Weights of a small GPT-style language model, trained from scratch on English Wikipedia.
Architecture: no biases in attention or MLP, untied embeddings, normalized queries and keys.
Training: a variant of Muon for these matrices, 8750 steps.
Each number is 200 + 40 x the weight over the matrix's rms, rounded and kept within 0 to 999. Layers, rows and columns count from 0.

# o: layer 9 attention output (transposed), 448x448, rms 0.201, rows 255,319,383,447, columns 112-223
# gate: layer 9 MLP gate, 3584x448, rms 0.133, rows 0-19, columns 112-223
# up: layer 9 MLP up, 3584x448, rms 0.139, rows 0-18, columns 112-223
# down: layer 9 MLP down (transposed), 3584x448, rms 0.142, rows 0-18, columns 112-223
o255,174,255,222,136,301,158,207,276,143,197,266,220,176,181,160,263,265,161,172,158,124,150,184,230,230,182,205,169,229,168,219,186,131,253,215,225,197,220,192,138,172,157,201,216,170,201,237,203,199,173,157,188,222,197,213,190,109,243,188,202,125,131,195,215,126,196,249,239,263,175,255,247,262,178,83,200,181,191,171,220,255,205,253,197,284,115,132,166,160,182,142,251,187,209,183,171,217,203,176,189,221,211,205,201,239,161,196,197,220,208,230,209
o319,215,164,177,179,186,163,224,251,132,213,172,146,226,215,206,172,176,258,216,177,120,188,237,249,221,225,204,147,231,238,200,206,228,199,233,197,188,179,239,192,220,248,178,213,193,229,187,250,225,247,293,183,174,263,201,180,245,218,179,182,254,211,182,240,217,214,190,189,239,199,203,244,182,205,211,209,166,159,185,222,137,141,161,164,186,252,170,244,228,227,180,175,197,152,147,234,145,201,217,255,211,254,242,209,124,220,216,172,261,188,199,238
o383,194,210,243,159,148,142,147,250,302,223,223,159,226,220,215,150,216,268,171,217,223,231,206,170,161,261,254,178,207,213,270,210,258,175,209,144,173,189,260,209,247,248,253,256,220,208,159,201,151,180,196,175,185,264,153,277,176,177,186,191,168,139,255,207,253,196,186,205,183,203,173,219,151,239,260,157,205,145,168,166,250,223,273,172,198,140,193,240,219,274,281,279,143,150,241,179,254,169,124,183,212,192,176,154,226,186,286,181,168,165,106,197
o447,179,219,203,195,243,188,201,171,181,213,222,177,162,210,175,163,292,184,219,194,135,237,216,206,213,203,266,187,176,259,189,174,133,200,187,262,214,206,168,222,195,168,176,173,185,220,144,155,228,149,178,251,179,272,143,237,264,194,165,229,163,268,201,144,235,243,216,163,213,218,226,220,141,151,166,280,130,166,303,178,206,150,197,197,145,168,244,132,205,114,204,197,219,185,256,218,196,198,215,224,162,163,214,212,182,190,216,155,179,220,161,184
gate0,171,144,178,164,181,170,247,224,237,175,268,268,188,182,245,176,154,198,208,253,198,194,223,132,223,163,137,196,155,241,231,195,205,172,334,311,186,151,252,108,115,217,251,198,196,285,145,190,219,241,147,177,216,193,226,194,224,213,190,181,228,211,184,152,197,195,204,258,277,228,197,161,136,304,155,200,197,167,213,212,233,232,172,251,191,188,235,174,246,259,200,186,229,153,158,275,165,140,197,230,154,178,156,279,194,156,253,176,260,227,244,144
up0,215,178,222,148,170,192,185,149,276,321,144,183,213,294,170,179,177,181,204,128,190,203,234,203,219,217,178,153,154,183,152,241,196,153,125,224,171,181,206,220,133,213,217,222,213,143,207,210,202,156,35,172,225,173,128,164,181,179,229,241,236,215,110,269,136,200,297,191,246,159,208,226,247,160,228,187,151,176,196,279,174,157,196,146,220,169,191,143,201,193,131,225,247,197,179,166,246,191,213,225,183,183,234,163,238,221,178,124,244,159,216,217
down0,248,197,158,240,254,235,103,162,280,115,210,152,178,146,160,243,201,186,237,207,170,168,290,200,134,194,233,215,179,190,204,204,182,130,200,121,304,141,178,214,232,187,149,195,225,190,185,214,244,231,200,246,128,172,159,226,143,211,175,291,228,162,104,296,110,184,171,208,207,179,204,249,175,148,152,205,229,192,181,186,156,180,153,124,227,178,167,231,168,136,210,256,214,136,196,191,245,168,194,217,264,210,199,161,239,248,233,221,145,224,203,216
gate1,185,237,242,178,233,177,155,210,128,264,229,144,175,214,174,178,269,181,215,184,214,124,336,209,249,184,237,271,149,212,164,209,192,167,188,232,247,278,240,147,240,270,236,240,204,184,222,279,198,156,236,247,227,138,204,239,102,191,241,245,171,213,191,239,199,156,202,99,137,232,207,247,232,143,150,222,178,232,144,205,220,167,210,189,176,209,183,186,236,241,218,140,101,187,155,178,228,122,223,174,169,232,184,193,199,278,179,144,188,253,180,189
up1,168,225,183,204,165,122,184,199,164,200,220,154,219,203,180,304,245,210,238,203,178,202,236,176,189,225,270,246,165,245,210,246,245,283,141,193,263,215,289,62,223,154,236,247,245,260,221,191,135,221,179,250,121,205,187,280,211,202,271,225,191,207,106,239,167,206,200,149,242,220,222,195,165,178,114,119,218,244,279,169,200,213,222,200,149,168,185,224,262,260,227,167,216,152,187,333,275,148,236,162,202,238,87,185,217,220,156,237,232,167,179,197
down1,141,198,143,232,160,218,172,213,199,176,114,194,153,164,197,155,162,158,152,141,264,166,248,245,254,174,158,212,199,217,187,205,161,198,270,244,150,103,167,148,206,186,163,235,231,186,203,282,144,216,202,157,214,153,208,204,131,224,224,235,215,158,256,141,238,227,184,224,217,220,202,230,278,148,139,176,84,157,179,219,164,221,198,227,172,181,250,195,205,217,213,243,238,236,174,189,164,195,126,263,195,243,222,110,105,269,191,214,196,204,275,171
gate2,135,203,265,188,251,162,198,175,178,173,187,220,207,210,160,189,246,198,307,160,218,225,202,158,271,162,180,206,208,188,240,164,195,163,173,200,221,220,162,231,262,176,200,187,269,200,190,229,125,157,240,175,171,159,202,208,208,110,186,171,155,226,247,177,234,192,232,217,185,219,193,190,170,166,227,189,141,223,190,158,241,244,163,222,240,251,237,224,225,188,206,268,207,227,252,258,179,128,186,163,245,253,127,161,206,237,155,180,223,174,148,194
up2,202,128,249,230,222,177,182,154,162,259,172,186,217,225,182,185,210,202,149,186,274,206,185,217,184,210,241,251,237,208,181,181,244,235,132,194,172,184,231,233,175,139,115,207,142,234,242,225,133,184,247,170,268,195,172,169,235,242,143,219,205,271,227,218,116,116,216,250,200,129,236,184,219,224,185,246,225,162,170,222,158,227,213,169,207,197,102,172,277,206,239,199,151,191,199,272,213,235,223,250,221,190,133,213,195,231,185,237,177,206,192,172
down2,182,171,179,180,207,222,218,220,186,207,127,133,224,123,173,171,188,157,258,264,165,234,186,151,190,152,207,192,237,205,226,210,229,194,152,207,191,178,221,158,158,191,157,212,293,177,215,184,239,206,243,142,221,252,120,189,200,162,215,141,203,211,189,197,191,214,202,200,100,155,244,176,211,203,208,193,78,232,235,172,223,250,228,107,206,218,127,264,268,219,184,238,219,204,253,146,222,161,166,289,223,237,146,208,225,202,246,239,232,113,214,159
gate3,200,241,274,262,164,272,182,112,197,237,196,197,173,270,176,224,131,174,136,173,182,201,251,195,224,191,241,164,183,164,211,198,235,239,182,242,209,188,200,119,154,254,216,185,161,224,294,133,174,189,134,194,199,201,174,64,183,175,212,203,194,157,258,247,172,243,194,103,278,198,225,167,230,192,184,172,191,189,186,215,179,292,182,173,149,154,158,250,196,204,188,195,296,191,209,196,185,191,182,269,204,181,189,267,246,261,219,221,181,227,176,201
up3,222,231,257,219,322,172,206,133,205,164,230,228,267,257,182,149,172,240,195,176,147,127,205,234,249,158,215,181,201,194,229,201,178,202,218,229,186,194,179,203,200,153,244,228,140,206,240,140,100,191,209,169,187,239,223,168,164,174,200,175,233,201,213,208,135,226,199,255,132,158,224,171,180,266,173,130,193,203,179,192,181,179,240,184,168,157,211,171,253,242,163,194,217,212,254,209,190,181,219,212,200,212,171,204,209,248,209,145,287,210,202,278
down3,217,178,230,197,210,227,202,186,263,179,228,175,219,154,274,201,162,215,272,176,180,237,221,263,274,146,240,172,205,139,232,233,219,212,233,191,230,293,227,170,226,201,221,188,146,208,206,102,144,197,171,165,207,151,211,98,171,170,159,208,165,216,227,126,244,138,226,198,271,223,214,184,190,211,223,210,136,242,173,153,147,175,221,208,212,240,230,191,196,223,181,218,223,163,175,258,209,145,258,198,183,235,199,177,191,207,243,206,204,193,164,145
gate4,178,185,209,215,121,251,186,139,136,276,221,222,174,263,171,181,130,252,182,204,228,277,206,263,256,211,158,224,182,131,166,181,181,233,208,238,244,147,211,208,100,181,206,240,273,212,184,195,170,272,179,244,200,204,195,194,153,227,240,173,194,207,191,266,127,183,184,251,224,155,217,180,203,237,215,152,227,283,164,143,166,191,193,176,255,269,270,260,178,206,185,184,204,171,251,162,256,235,173,168,270,219,177,211,221,230,239,196,291,185,216,180
up4,173,242,167,222,183,177,193,219,184,224,210,173,189,159,193,204,213,159,191,174,184,236,226,227,240,242,164,182,149,179,237,143,191,150,179,185,230,167,219,267,224,240,233,158,142,158,252,120,200,97,100,200,138,197,159,213,207,177,179,211,190,169,204,220,177,188,273,207,157,225,219,243,198,201,201,167,200,227,216,244,165,137,214,156,252,268,212,222,155,247,195,184,199,232,197,181,238,177,246,178,204,184,157,240,167,152,197,131,204,184,195,209
down4,232,214,195,206,169,157,228,254,211,194,133,174,253,190,167,191,179,252,186,197,233,158,235,146,179,219,276,235,166,207,140,216,107,296,209,158,156,152,256,127,173,314,101,165,183,210,166,208,241,150,236,227,193,174,252,251,174,173,204,188,213,174,92,216,165,139,193,214,207,149,224,144,169,182,157,113,227,181,217,169,129,166,196,171,187,221,258,218,218,244,215,178,167,175,178,153,200,199,141,193,200,147,239,193,183,198,217,149,195,201,191,175
gate5,170,261,167,180,157,211,249,163,168,146,176,266,226,141,208,193,221,157,208,218,178,247,229,214,286,235,152,211,173,158,229,158,243,230,211,195,186,177,125,251,215,206,204,150,164,191,208,198,177,171,188,169,219,223,193,218,132,200,150,199,145,180,230,164,158,172,206,221,111,178,263,220,206,202,132,192,253,181,206,235,230,126,181,207,199,189,186,194,200,178,195,215,193,162,194,120,176,195,179,190,190,165,220,187,175,204,190,232,192,212,164,171
up5,234,120,196,182,168,220,220,233,175,167,229,218,209,193,199,201,183,213,167,227,245,206,190,183,190,170,178,92,275,212,175,209,205,162,192,174,241,209,191,102,220,213,250,176,210,209,224,222,211,183,210,238,252,160,146,132,234,205,205,118,220,193,193,202,257,234,181,156,245,163,203,174,188,221,228,233,109,243,226,259,120,149,189,240,155,176,217,170,223,210,197,112,171,174,203,145,175,176,199,167,221,205,228,234,237,195,223,164,230,190,133,238
down5,247,161,209,200,226,208,146,208,162,196,150,230,124,176,154,239,304,210,178,212,214,217,107,187,195,192,206,246,156,159,221,169,178,217,233,155,145,198,150,236,215,209,162,203,215,128,167,184,196,214,180,169,206,175,248,194,188,166,194,106,211,254,225,205,192,171,153,254,199,206,211,235,207,165,176,228,155,213,158,127,214,162,250,228,245,195,247,127,178,195,213,163,180,207,231,286,177,219,211,178,206,233,205,138,217,213,198,143,190,181,175,219
gate6,159,184,220,177,210,152,178,205,163,201,172,162,144,175,262,226,203,220,232,298,194,140,177,151,178,164,235,166,242,176,192,191,205,240,182,172,231,197,156,130,255,171,224,240,218,143,187,173,97,213,169,270,152,176,155,183,197,174,250,241,208,312,147,195,258,113,186,270,236,181,185,200,184,294,136,228,167,153,215,225,172,200,111,176,226,211,263,231,76,141,236,215,140,239,154,151,180,178,151,290,182,243,175,199,183,182,240,169,237,223,188,167
up6,218,215,192,192,174,151,196,193,234,247,220,226,243,169,189,207,309,252,218,186,158,187,299,126,146,189,262,188,61,207,243,176,177,143,264,185,138,284,242,167,156,186,189,116,260,174,171,203,195,195,128,195,216,199,170,243,247,176,266,154,238,179,75,210,273,210,143,172,150,172,221,220,155,246,144,198,166,240,220,225,220,154,291,198,217,200,190,210,256,164,260,245,200,230,199,209,204,167,249,194,185,203,217,162,205,187,305,218,169,228,183,186
down6,194,205,228,90,118,243,209,154,206,221,154,276,232,144,170,171,235,196,191,225,183,171,249,194,201,171,227,214,195,213,191,214,230,183,204,190,236,220,174,192,153,197,164,167,200,151,250,148,207,186,205,260,213,248,191,239,140,214,223,203,180,148,169,210,154,170,203,225,196,174,244,153,176,229,283,197,122,176,158,228,159,192,224,252,190,126,190,208,255,148,259,244,247,187,190,119,229,226,302,180,126,206,166,158,226,267,171,284,266,146,150,190
gate7,170,257,232,152,231,230,150,179,175,182,244,193,254,174,229,210,216,181,198,201,242,156,251,223,169,192,191,204,159,165,187,210,211,164,213,238,207,146,172,152,115,213,144,182,160,196,178,191,209,120,259,144,256,186,226,196,237,173,184,181,224,227,206,191,257,223,195,188,208,153,214,155,181,241,161,114,137,228,276,129,195,248,204,174,192,199,146,208,203,261,164,123,194,143,227,224,170,203,173,220,242,151,221,183,207,206,230,198,160,214,82,234
up7,217,216,97,187,272,198,293,215,163,182,201,180,210,234,237,213,179,189,215,225,176,211,137,187,288,189,208,124,263,235,205,277,209,233,158,192,222,251,243,177,170,196,276,167,196,163,272,198,166,243,215,182,226,200,156,250,160,241,171,250,175,127,194,207,180,245,201,243,285,145,149,219,149,188,238,217,190,236,217,219,196,77,187,272,160,175,186,197,116,200,149,210,219,160,244,179,219,200,224,198,168,202,187,189,154,167,181,212,157,184,233,179
down7,203,176,161,175,153,293,255,168,282,228,257,193,223,237,221,158,230,272,227,217,196,170,157,139,158,218,232,209,118,271,149,232,145,215,202,223,159,200,235,172,194,250,261,222,100,149,211,200,144,171,187,238,201,176,136,265,184,175,197,241,155,183,177,262,226,163,104,156,221,225,185,171,226,196,150,165,223,193,217,267,155,160,243,153,178,178,198,137,214,192,213,200,213,165,154,180,216,269,291,169,253,284,177,269,252,181,171,232,96,206,182,227
gate8,84,181,190,257,207,214,260,177,212,203,164,179,147,200,249,142,285,187,173,238,155,249,249,233,132,226,177,227,200,199,167,194,302,150,170,199,247,143,167,199,182,270,184,180,181,214,151,284,168,206,198,195,209,235,121,101,216,9,199,269,136,219,233,184,128,198,173,253,198,191,180,208,216,148,160,173,204,191,195,145,215,209,215,147,225,193,179,185,194,208,207,205,201,142,253,210,135,209,151,221,222,190,238,195,198,266,235,215,141,212,174,228
up8,274,224,282,198,270,139,182,207,190,218,238,251,163,209,184,187,160,246,242,198,148,196,184,191,148,206,230,204,191,266,256,252,160,150,202,220,161,256,193,126,183,165,296,188,275,153,162,188,198,191,157,202,152,160,210,221,159,202,201,172,185,192,187,291,223,233,118,267,257,278,237,180,178,269,259,119,185,218,217,193,210,186,182,273,254,198,155,274,171,290,183,214,215,255,126,217,159,258,144,218,235,233,244,155,186,148,161,229,159,168,258,193
down8,251,259,219,233,232,230,196,240,222,205,162,239,220,215,284,139,182,172,240,195,160,199,136,131,230,182,161,253,277,204,285,256,161,169,293,166,183,234,225,149,200,270,232,244,147,239,203,188,156,156,245,169,177,192,237,176,182,267,159,234,208,268,195,115,176,228,198,212,169,169,128,221,254,139,220,250,197,204,168,166,116,166,216,221,185,213,236,208,184,258,140,168,177,190,190,214,166,207,168,199,185,254,220,240,211,209,203,145,131,170,237,173
gate9,191,257,149,241,153,193,186,173,227,223,218,229,147,251,245,219,224,165,114,233,213,179,145,226,187,182,187,262,172,145,134,212,182,145,189,104,237,231,158,133,207,224,225,118,167,189,170,244,246,178,286,220,164,148,214,175,138,231,212,231,158,235,148,208,191,239,234,154,206,171,173,189,144,220,229,256,225,162,270,238,177,225,234,146,166,168,207,123,142,167,216,168,174,239,153,159,158,135,182,112,193,188,250,164,248,250,273,267,187,183,169,116
up9,162,251,143,291,140,197,198,189,247,215,226,213,188,204,196,252,218,204,210,224,192,188,152,201,264,195,188,148,188,127,278,191,150,140,211,216,218,231,231,167,234,214,247,235,218,150,217,256,179,161,249,217,214,242,132,159,245,212,229,157,275,154,194,253,138,307,142,209,122,196,216,168,190,226,199,239,150,136,193,281,205,204,251,170,204,182,184,289,162,248,237,261,190,215,156,201,176,221,219,204,215,208,199,125,152,200,178,182,237,159,200,209
down9,187,186,260,209,177,207,210,125,241,192,240,182,220,247,197,250,218,186,177,256,241,155,149,162,172,256,170,258,201,286,277,211,239,153,190,218,149,156,255,219,159,223,197,256,239,196,184,168,234,211,177,196,163,228,210,187,158,199,185,144,167,260,211,171,160,259,228,163,191,124,214,162,219,218,200,157,123,203,189,266,206,172,269,171,222,187,137,253,265,155,186,176,221,196,150,211,241,185,221,215,281,289,138,233,311,196,189,208,153,209,269,158
gate10,186,184,193,135,161,249,188,196,236,217,180,197,143,205,203,275,187,242,143,230,210,188,275,209,171,248,225,247,186,146,183,233,142,243,127,144,188,148,144,241,164,214,200,257,163,157,235,200,165,216,219,118,198,234,243,213,248,218,154,186,180,164,182,256,200,180,202,223,225,264,194,181,219,154,99,127,208,210,151,186,170,170,207,255,205,169,166,229,181,250,223,214,195,205,186,195,194,155,204,205,213,213,288,105,161,142,177,183,180,292,265,296
up10,177,128,158,221,198,188,227,225,142,215,177,206,201,177,181,223,195,246,272,190,221,138,201,168,250,124,257,215,241,251,180,217,143,231,261,142,112,184,303,212,253,192,259,192,171,238,251,218,256,179,231,289,257,225,143,190,190,215,261,138,162,212,146,281,242,235,184,206,220,139,281,243,131,223,282,238,186,182,192,183,188,176,189,154,182,201,237,212,256,220,232,174,148,245,160,158,274,162,178,150,255,311,268,185,163,272,214,250,221,244,235,148
down10,187,178,186,193,156,229,251,153,189,139,162,223,122,167,162,189,151,196,182,230,142,217,212,314,134,145,220,140,147,263,262,147,252,168,227,248,246,184,230,172,265,244,242,158,148,225,194,177,143,146,217,137,210,203,190,131,176,203,146,159,149,171,160,162,220,184,178,164,160,242,208,237,212,189,176,183,286,166,239,260,155,220,236,202,177,171,201,206,169,187,220,256,164,218,223,177,262,167,144,164,210,230,133,223,124,177,185,217,230,246,228,128
gate11,179,205,222,182,227,268,180,147,172,215,199,227,189,190,190,160,205,321,208,246,214,257,236,153,249,158,234,185,217,196,144,163,288,143,227,198,223,199,241,205,149,209,269,261,183,167,212,187,238,206,204,140,161,122,193,226,169,203,231,145,200,210,170,287,135,177,294,217,300,192,298,140,183,137,226,175,270,224,187,182,178,100,236,173,206,223,226,226,162,166,273,244,251,180,187,227,133,220,206,175,214,216,197,193,194,219,237,165,187,277,147,229
up11,134,173,223,218,185,233,132,247,182,233,174,158,132,247,165,173,178,165,200,211,210,204,184,95,160,235,222,297,189,223,221,180,241,240,196,174,130,219,198,170,198,222,189,218,136,164,262,160,217,187,186,204,228,152,221,195,209,176,198,184,201,191,221,127,204,184,219,207,233,232,91,179,167,112,222,190,95,180,195,148,149,174,240,233,220,191,200,212,202,174,123,229,190,185,144,231,223,191,210,181,187,231,173,206,228,173,172,170,90,256,155,199
down11,272,205,257,205,244,178,233,193,149,213,186,157,215,214,295,175,223,205,223,217,204,251,175,212,274,150,230,121,233,187,165,214,218,181,136,185,216,174,206,216,136,198,146,205,230,226,214,219,185,231,204,199,156,234,275,201,133,183,222,261,198,209,214,133,140,240,204,227,171,153,160,229,258,207,144,195,153,251,214,239,217,210,190,176,200,215,154,196,214,143,169,137,188,162,145,128,204,129,215,213,168,171,184,205,148,223,221,194,233,209,191,183
gate12,97,179,201,215,219,126,215,250,199,252,257,179,129,166,226,221,224,209,198,163,232,151,195,286,170,169,254,211,154,209,273,175,258,123,167,306,208,204,144,133,200,228,150,190,161,202,183,199,233,177,158,219,246,268,232,197,194,222,114,125,160,226,112,202,191,256,208,186,223,203,230,255,104,166,202,188,136,177,185,249,239,279,160,222,264,217,193,215,221,184,194,210,257,129,183,180,201,125,155,242,219,239,153,171,238,235,196,156,219,195,204,188
up12,200,162,146,257,287,217,213,138,231,161,215,157,201,222,207,163,216,213,269,117,221,154,212,133,210,251,230,161,156,174,221,161,227,232,246,171,267,199,197,218,221,170,119,198,211,248,237,227,245,241,170,175,173,199,172,181,203,205,125,164,257,185,217,238,239,233,190,134,154,226,248,196,156,224,212,128,225,254,147,229,181,171,182,216,159,231,268,180,179,238,194,221,175,232,229,196,180,220,262,204,216,271,194,128,204,196,210,192,183,215,206,226
down12,213,197,155,270,244,146,204,220,237,278,156,168,233,210,157,223,160,226,227,159,264,186,205,216,234,180,178,190,172,193,173,195,210,218,223,203,171,252,181,214,270,220,235,182,134,257,172,273,255,190,195,199,235,159,199,224,178,115,175,206,160,201,210,179,49,163,182,153,226,183,277,139,188,202,233,154,216,183,227,159,189,111,198,255,198,170,263,294,162,246,193,167,213,230,133,173,174,152,178,206,210,224,204,187,216,220,189,224,257,182,223,183
gate13,215,168,121,123,161,183,163,210,238,184,248,244,236,216,143,254,237,145,201,115,298,172,207,224,214,139,150,81,184,172,223,173,233,200,226,104,158,157,195,106,192,138,185,152,127,241,214,244,217,194,219,197,232,245,206,228,246,200,285,241,138,199,158,159,218,247,192,200,164,219,251,198,200,251,188,184,214,189,240,221,234,184,226,207,207,151,190,250,191,210,251,189,160,173,215,189,281,159,222,250,270,230,212,179,170,166,226,229,177,121,206,207
up13,168,221,227,165,224,211,206,214,209,173,134,164,171,229,195,202,210,172,163,217,194,214,255,176,136,244,212,205,191,167,252,157,190,199,225,218,197,184,203,187,217,281,219,193,214,244,180,199,213,135,107,213,233,237,192,237,131,199,263,232,154,188,141,206,175,182,181,238,119,238,154,236,166,199,163,145,217,130,271,158,166,222,255,150,234,214,178,199,241,177,229,232,189,202,155,239,150,169,209,156,279,215,197,145,157,213,239,168,146,262,295,167
down13,264,220,156,180,168,215,199,168,272,204,169,148,201,200,149,188,211,251,225,105,183,201,223,259,173,194,207,161,242,271,181,210,186,215,122,212,187,195,270,228,244,174,255,207,246,168,191,114,190,194,246,153,198,206,309,161,241,145,202,166,188,160,126,186,229,188,136,168,219,242,190,235,186,177,173,224,128,162,192,219,216,190,211,178,173,204,182,172,166,173,170,239,115,169,261,167,194,240,160,249,159,172,204,162,301,213,174,246,211,200,205,273
gate14,304,175,226,142,257,250,192,186,204,244,186,223,262,238,177,163,214,164,170,196,228,205,207,150,100,153,229,169,238,276,247,160,177,252,174,249,218,209,231,117,209,149,176,272,146,263,255,229,219,212,157,213,141,202,200,222,219,279,188,161,261,176,157,171,182,192,165,199,195,182,186,178,176,196,220,207,197,242,216,207,223,248,248,236,229,166,194,177,270,240,200,192,209,150,158,231,125,149,171,122,160,207,223,196,196,263,194,181,232,188,161,167
up14,123,136,140,202,153,143,215,142,225,172,143,167,121,233,236,261,241,147,226,217,185,244,225,188,235,172,146,251,261,184,208,242,173,137,209,269,257,220,239,196,153,234,209,201,136,201,178,221,193,135,177,232,209,209,226,236,136,273,250,210,209,167,205,192,177,120,168,180,244,167,212,188,130,186,240,249,199,193,195,219,161,215,180,238,236,228,219,191,244,224,115,223,256,209,202,153,226,215,170,263,177,186,162,193,211,229,199,159,233,128,225,237
down14,242,215,187,169,168,149,221,200,208,187,234,247,200,160,150,144,178,219,232,226,192,250,223,200,226,215,144,211,224,219,167,176,167,221,150,224,208,178,248,222,234,245,180,258,217,169,283,214,270,174,212,175,204,165,138,275,241,233,218,195,233,114,202,173,234,158,246,198,169,209,154,257,175,184,179,218,78,234,205,213,196,280,205,159,215,224,227,175,148,209,202,225,132,166,168,228,211,229,245,175,189,229,231,201,184,211,191,170,212,218,223,234
gate15,256,142,147,290,202,216,261,199,212,121,194,230,222,254,203,189,219,193,231,222,200,254,197,153,264,248,116,196,161,99,156,228,172,255,169,154,154,226,199,169,210,224,175,276,202,284,151,183,274,207,241,193,200,207,185,181,203,257,178,240,196,214,179,209,197,228,179,241,197,200,198,283,299,197,162,188,190,160,251,205,182,190,210,182,204,172,181,255,181,163,218,199,271,260,196,190,223,227,158,222,172,261,175,201,188,183,252,214,268,262,227,205
up15,159,151,279,193,237,199,189,182,185,212,207,91,158,176,155,205,219,180,154,252,231,170,190,171,182,289,191,138,184,195,262,172,222,199,249,225,201,159,237,218,253,135,245,204,187,200,240,189,212,201,153,192,121,308,234,230,223,201,228,235,233,205,212,216,207,209,152,229,258,243,188,181,136,280,242,268,201,140,205,197,138,169,210,196,301,187,179,212,158,160,252,173,189,192,223,203,190,243,199,256,238,218,198,243,176,176,133,182,162,171,191,261
down15,223,199,180,192,191,212,173,177,181,201,224,162,161,189,194,165,191,188,124,254,160,167,239,202,267,197,214,176,206,190,229,155,238,211,181,222,212,222,211,236,192,258,214,247,328,167,185,225,282,209,194,201,219,184,186,231,251,163,169,235,300,227,234,193,232,138,225,200,170,249,224,172,210,280,256,216,149,215,206,224,232,202,162,223,186,106,151,222,180,227,173,238,219,192,184,197,163,204,166,232,218,222,219,178,197,244,132,127,166,277,213,195
gate16,190,238,192,219,195,245,258,143,188,209,223,147,249,175,186,201,213,211,164,228,219,220,262,237,241,313,215,202,153,208,172,207,259,191,242,185,222,202,227,215,219,202,200,187,204,169,221,280,165,203,144,234,172,151,175,228,220,204,164,161,154,179,169,123,270,166,190,252,251,206,133,106,181,154,173,156,218,171,211,208,152,185,225,189,182,209,208,197,239,143,218,154,244,165,176,144,153,206,136,225,183,238,202,246,223,191,161,176,134,147,235,221
up16,176,177,181,230,199,232,255,231,129,196,172,156,240,313,244,197,232,209,253,150,178,225,179,191,243,185,202,214,207,213,212,199,168,222,183,150,158,212,230,177,131,189,180,271,228,208,293,185,213,235,219,157,225,240,191,223,147,212,271,237,129,243,278,171,178,235,149,218,257,223,238,234,182,142,212,209,179,253,178,137,266,267,246,123,129,222,190,180,215,146,164,222,241,240,199,214,215,119,240,224,195,152,182,231,224,173,252,223,208,193,230,172
down16,154,289,219,165,248,256,284,217,225,175,245,204,140,188,179,249,227,191,186,171,254,183,159,180,186,200,167,225,237,205,224,268,184,217,210,194,246,208,257,185,215,244,273,273,167,222,136,189,218,179,210,138,143,214,183,142,194,203,212,178,201,184,305,206,140,186,189,175,192,260,187,229,215,171,154,261,181,231,280,243,269,166,159,189,176,241,246,230,209,131,237,191,224,272,266,184,155,190,190,229,160,234,152,205,183,151,157,237,212,243,105,145
gate17,113,187,180,138,155,218,268,158,148,174,135,209,196,190,222,233,253,156,265,213,181,231,160,196,271,131,198,230,204,178,242,196,178,190,186,192,173,157,181,144,231,250,168,206,177,222,224,227,265,246,194,180,144,171,239,226,176,248,174,301,152,161,164,213,174,224,238,154,155,172,221,197,281,178,230,105,201,256,131,145,165,158,245,241,189,238,170,126,199,209,221,238,191,211,280,177,220,248,186,207,167,138,225,161,285,150,234,289,218,224,275,169
up17,209,174,246,185,313,204,150,133,213,219,176,192,182,180,269,235,112,221,234,193,175,259,192,205,203,192,207,237,135,264,188,219,151,235,145,272,163,189,178,306,162,210,252,256,222,271,189,181,228,217,260,242,247,194,344,227,198,200,169,157,245,177,128,159,302,211,106,224,207,170,154,224,114,200,174,213,228,197,220,211,265,228,184,255,243,206,187,143,200,169,293,170,190,170,199,154,241,166,215,210,246,196,204,212,223,150,188,132,198,180,182,185
down17,185,267,174,173,223,259,184,212,214,269,189,196,181,202,155,239,187,196,197,208,191,287,101,155,121,227,157,111,271,194,125,214,213,164,152,157,234,219,141,211,158,204,193,186,182,208,156,212,192,188,112,216,227,291,199,162,201,169,200,168,174,231,221,234,208,170,219,170,170,242,195,210,186,133,193,233,148,174,188,209,187,251,165,284,178,180,214,202,185,152,184,194,222,211,162,184,160,160,190,146,184,176,145,262,193,207,194,278,155,208,164,257
gate18,157,185,131,210,253,166,213,207,201,201,246,204,203,202,148,184,197,128,194,252,259,192,290,239,129,255,137,193,178,201,248,176,196,242,193,153,182,155,177,174,250,194,247,195,210,212,322,180,186,195,273,142,229,231,210,202,151,249,208,239,141,258,202,223,226,200,233,143,188,228,244,248,209,253,224,268,168,239,212,202,139,173,177,193,179,224,165,249,168,296,181,242,153,193,233,162,193,216,254,216,255,166,243,188,133,201,200,232,205,182,120,254
up18,263,199,249,157,165,191,170,210,178,136,183,172,179,274,215,260,157,187,168,164,137,180,286,166,187,183,214,166,179,126,176,151,171,143,275,175,160,225,184,178,256,187,272,135,164,246,166,95,236,207,230,205,215,158,244,178,245,82,220,167,229,206,238,197,197,217,142,138,160,275,215,195,91,162,191,134,183,140,249,238,215,142,273,225,151,173,266,240,230,209,209,166,154,149,188,230,218,197,163,184,193,198,186,171,214,167,229,232,227,179,219,102
down18,212,194,239,198,258,126,201,248,245,176,146,189,217,260,222,158,129,166,200,256,236,200,222,187,155,176,202,148,171,202,140,165,201,180,190,175,216,184,160,222,222,198,150,225,258,182,246,167,184,274,207,219,212,175,283,81,193,138,224,277,164,266,149,146,150,182,179,180,174,207,156,218,210,170,198,194,132,199,194,210,207,158,221,210,139,215,300,189,199,225,203,141,272,108,196,217,254,223,164,226,195,143,166,155,245,231,227,219,183,209,247,202
gate19,210,274,159,226,173,218,192,213,182,232,177,253,204,172,154,118,189,193,230,246,244,209,252,233,154,210,203,174,213,139,207,124,186,283,183,145,176,181,173,148,224,185,167,256,244,221,223,213,211,126,130,178,195,189,204,222,260,183,194,193,213,106,189,322,199,259,228,172,235,202,221,163,134,169,201,166,295,203,193,250,239,151,144,132,165,237,146,181,160,156,183,218,208,195,217,218,199,213,147,240,247,169,175,224,209,268,225,117,202,178,97,194